Weights of a small transformer language model: untied embeddings.
Each number is 200 + 30 x the weight over its row's rms, rounded and kept within 0 to 999. Layers, rows and columns count from 0. The size before them is the row's rms in percent of the matrix's.

# layer 6 attention output (transposed), 512x512, rms 0.0282, rows 137-147, columns 448-511
106,223,183,222,220,209,188,216,219,264,179,246,187,154,148,186,225,217,193,229,228,166,216,245,232,215,181,154,207,202,205,200,227,226,194,195,212,211,197,163,175,213,167,232,258,170,131,228,247,202,203,184,174,244,187,175,185,223,240,177,227,253,187,226,198
106,200,199,175,227,199,215,188,230,227,192,195,211,224,148,205,206,200,175,184,177,181,214,248,214,175,183,180,183,216,148,215,176,248,218,162,189,162,185,188,155,219,172,240,217,249,208,169,206,223,199,211,178,139,181,196,147,237,236,220,246,209,195,193,204
101,145,222,178,212,238,213,208,223,157,268,210,183,172,202,207,218,188,182,261,148,250,244,199,157,153,210,190,149,188,189,228,170,182,181,189,213,204,224,180,173,185,167,190,193,195,231,213,216,236,191,206,179,159,193,166,274,191,152,228,217,180,276,227,186
099,254,209,176,222,207,209,175,179,187,244,152,186,217,225,208,232,232,165,224,177,239,150,277,191,187,177,160,216,197,225,196,192,147,156,210,210,181,138,190,187,220,200,196,223,174,239,208,207,167,233,211,169,236,177,208,241,235,208,277,172,198,196,216,229
093,202,171,258,219,202,204,247,184,208,255,181,253,199,168,187,234,216,185,138,185,196,170,168,246,152,194,167,198,226,221,169,171,196,156,215,182,195,160,193,156,222,206,148,222,212,213,183,183,229,176,225,163,262,203,237,200,187,198,182,206,182,190,231,219
090,183,185,172,176,222,247,233,199,202,152,179,174,193,241,217,152,222,230,164,249,240,183,190,213,183,205,205,205,228,293,147,210,202,214,219,193,185,248,205,188,233,164,196,176,193,191,179,179,177,194,199,233,241,158,182,197,252,215,204,213,174,242,183,195
098,186,168,144,180,151,209,174,215,235,181,191,157,228,186,225,210,138,221,209,208,157,181,206,169,177,216,197,225,250,105,259,191,218,184,175,252,205,257,199,233,232,248,173,191,147,151,214,180,191,194,176,162,206,250,202,193,151,216,223,204,213,193,185,228
096,219,165,164,178,235,194,216,90,192,164,186,199,260,187,193,265,190,201,222,192,216,247,192,189,224,173,201,196,164,189,203,157,191,183,151,157,134,213,250,149,169,214,169,241,219,237,214,163,226,170,159,171,179,196,195,197,244,187,204,189,190,198,254,140
107,194,210,181,206,257,225,196,221,183,242,191,205,201,277,198,192,191,165,229,173,212,218,201,178,180,222,212,174,202,176,207,184,192,209,199,165,204,185,188,191,195,178,244,193,231,240,184,185,221,191,218,199,157,224,189,183,235,182,219,217,210,242,217,204
098,196,242,222,200,237,174,160,176,234,212,220,236,249,213,235,169,220,172,219,201,207,177,164,205,157,250,220,206,265,139,172,168,190,159,129,242,194,212,183,243,186,216,170,215,199,155,225,208,224,225,197,169,214,185,211,203,136,185,207,223,225,192,148,206
099,204,185,186,180,154,214,192,200,133,269,184,195,179,232,191,229,194,223,220,184,203,161,240,177,209,214,225,201,220,289,164,176,164,142,203,220,198,172,241,143,174,279,139,190,204,165,188,180,195,215,244,194,197,166,200,210,199,231,213,245,177,174,221,161
# layer 6 attention value, 512x512, rms 0.028, rows 138-148, columns 448-511
104,242,170,183,210,134,190,139,156,239,229,239,123,236,188,172,238,198,166,199,256,166,213,175,213,161,183,246,177,236,189,189,288,189,228,197,174,222,190,176,176,198,191,192,151,171,199,227,171,204,211,180,154,174,174,158,139,164,221,192,162,188,185,179,245
099,267,184,196,221,199,178,222,172,184,160,204,163,224,184,170,197,164,205,206,190,214,240,194,217,187,164,213,186,209,208,239,234,152,217,183,174,212,184,194,210,186,224,251,214,192,210,203,230,246,271,240,242,176,213,223,155,256,186,222,168,230,232,166,190
099,215,260,227,163,204,155,206,208,176,215,191,210,220,235,238,211,194,136,227,182,185,150,192,201,228,161,177,202,113,206,227,206,188,181,214,204,163,198,147,175,216,252,187,195,188,260,228,212,207,210,226,183,195,241,198,233,252,198,225,242,178,171,195,222
095,183,152,237,267,182,225,251,168,207,243,239,219,230,240,203,182,208,190,213,193,183,177,203,158,197,197,165,238,197,208,191,149,239,197,212,231,164,203,186,216,223,201,202,189,258,229,237,174,178,173,222,199,184,202,193,169,236,192,217,180,200,212,214,155
090,234,199,226,198,199,187,220,198,150,239,249,213,172,154,231,201,212,225,172,212,143,231,190,198,150,181,204,182,251,177,213,211,196,216,169,196,154,186,194,198,121,244,161,203,241,222,211,179,150,256,152,167,178,199,210,204,203,238,231,224,146,186,183,206
097,165,201,192,186,244,213,220,262,220,189,200,143,204,187,249,220,192,219,158,218,133,199,218,180,211,224,191,188,168,205,190,159,153,171,232,216,162,204,248,220,222,198,212,209,196,178,199,200,161,189,192,143,276,197,241,219,193,194,135,148,216,193,193,211
100,198,189,216,166,202,222,204,185,205,183,199,167,230,229,178,206,243,224,223,221,167,221,217,160,195,166,158,195,228,192,200,191,175,187,213,132,235,215,185,192,184,179,155,241,197,218,229,202,209,193,211,241,199,156,177,247,191,180,132,162,191,210,187,219
104,217,209,247,173,216,227,204,200,230,215,198,176,191,191,184,183,143,200,197,172,202,201,195,241,203,175,217,210,216,180,169,214,180,233,203,161,152,233,233,214,172,187,193,259,199,202,144,232,201,205,223,167,170,178,153,192,226,188,207,230,201,210,201,174
097,171,200,185,172,168,216,165,220,179,207,184,166,138,172,227,211,244,183,166,191,155,228,220,145,231,233,179,214,189,194,133,225,153,201,197,252,196,233,190,221,212,171,225,209,187,177,221,222,207,184,237,162,237,152,231,173,147,210,198,199,219,162,188,182
096,174,190,192,147,222,185,236,225,256,220,119,202,217,206,184,189,172,170,220,195,194,204,243,159,163,201,227,218,202,217,225,181,194,174,183,232,179,236,181,158,219,232,154,211,187,130,231,214,181,193,242,201,197,209,195,229,202,169,206,231,197,187,170,179
102,190,251,227,149,195,157,248,188,188,195,168,215,225,183,191,205,208,220,276,142,196,188,189,213,196,197,206,194,207,226,238,158,212,192,184,227,179,156,221,163,200,223,193,219,210,149,188,190,215,187,222,267,127,228,167,199,237,203,228,257,235,175,155,216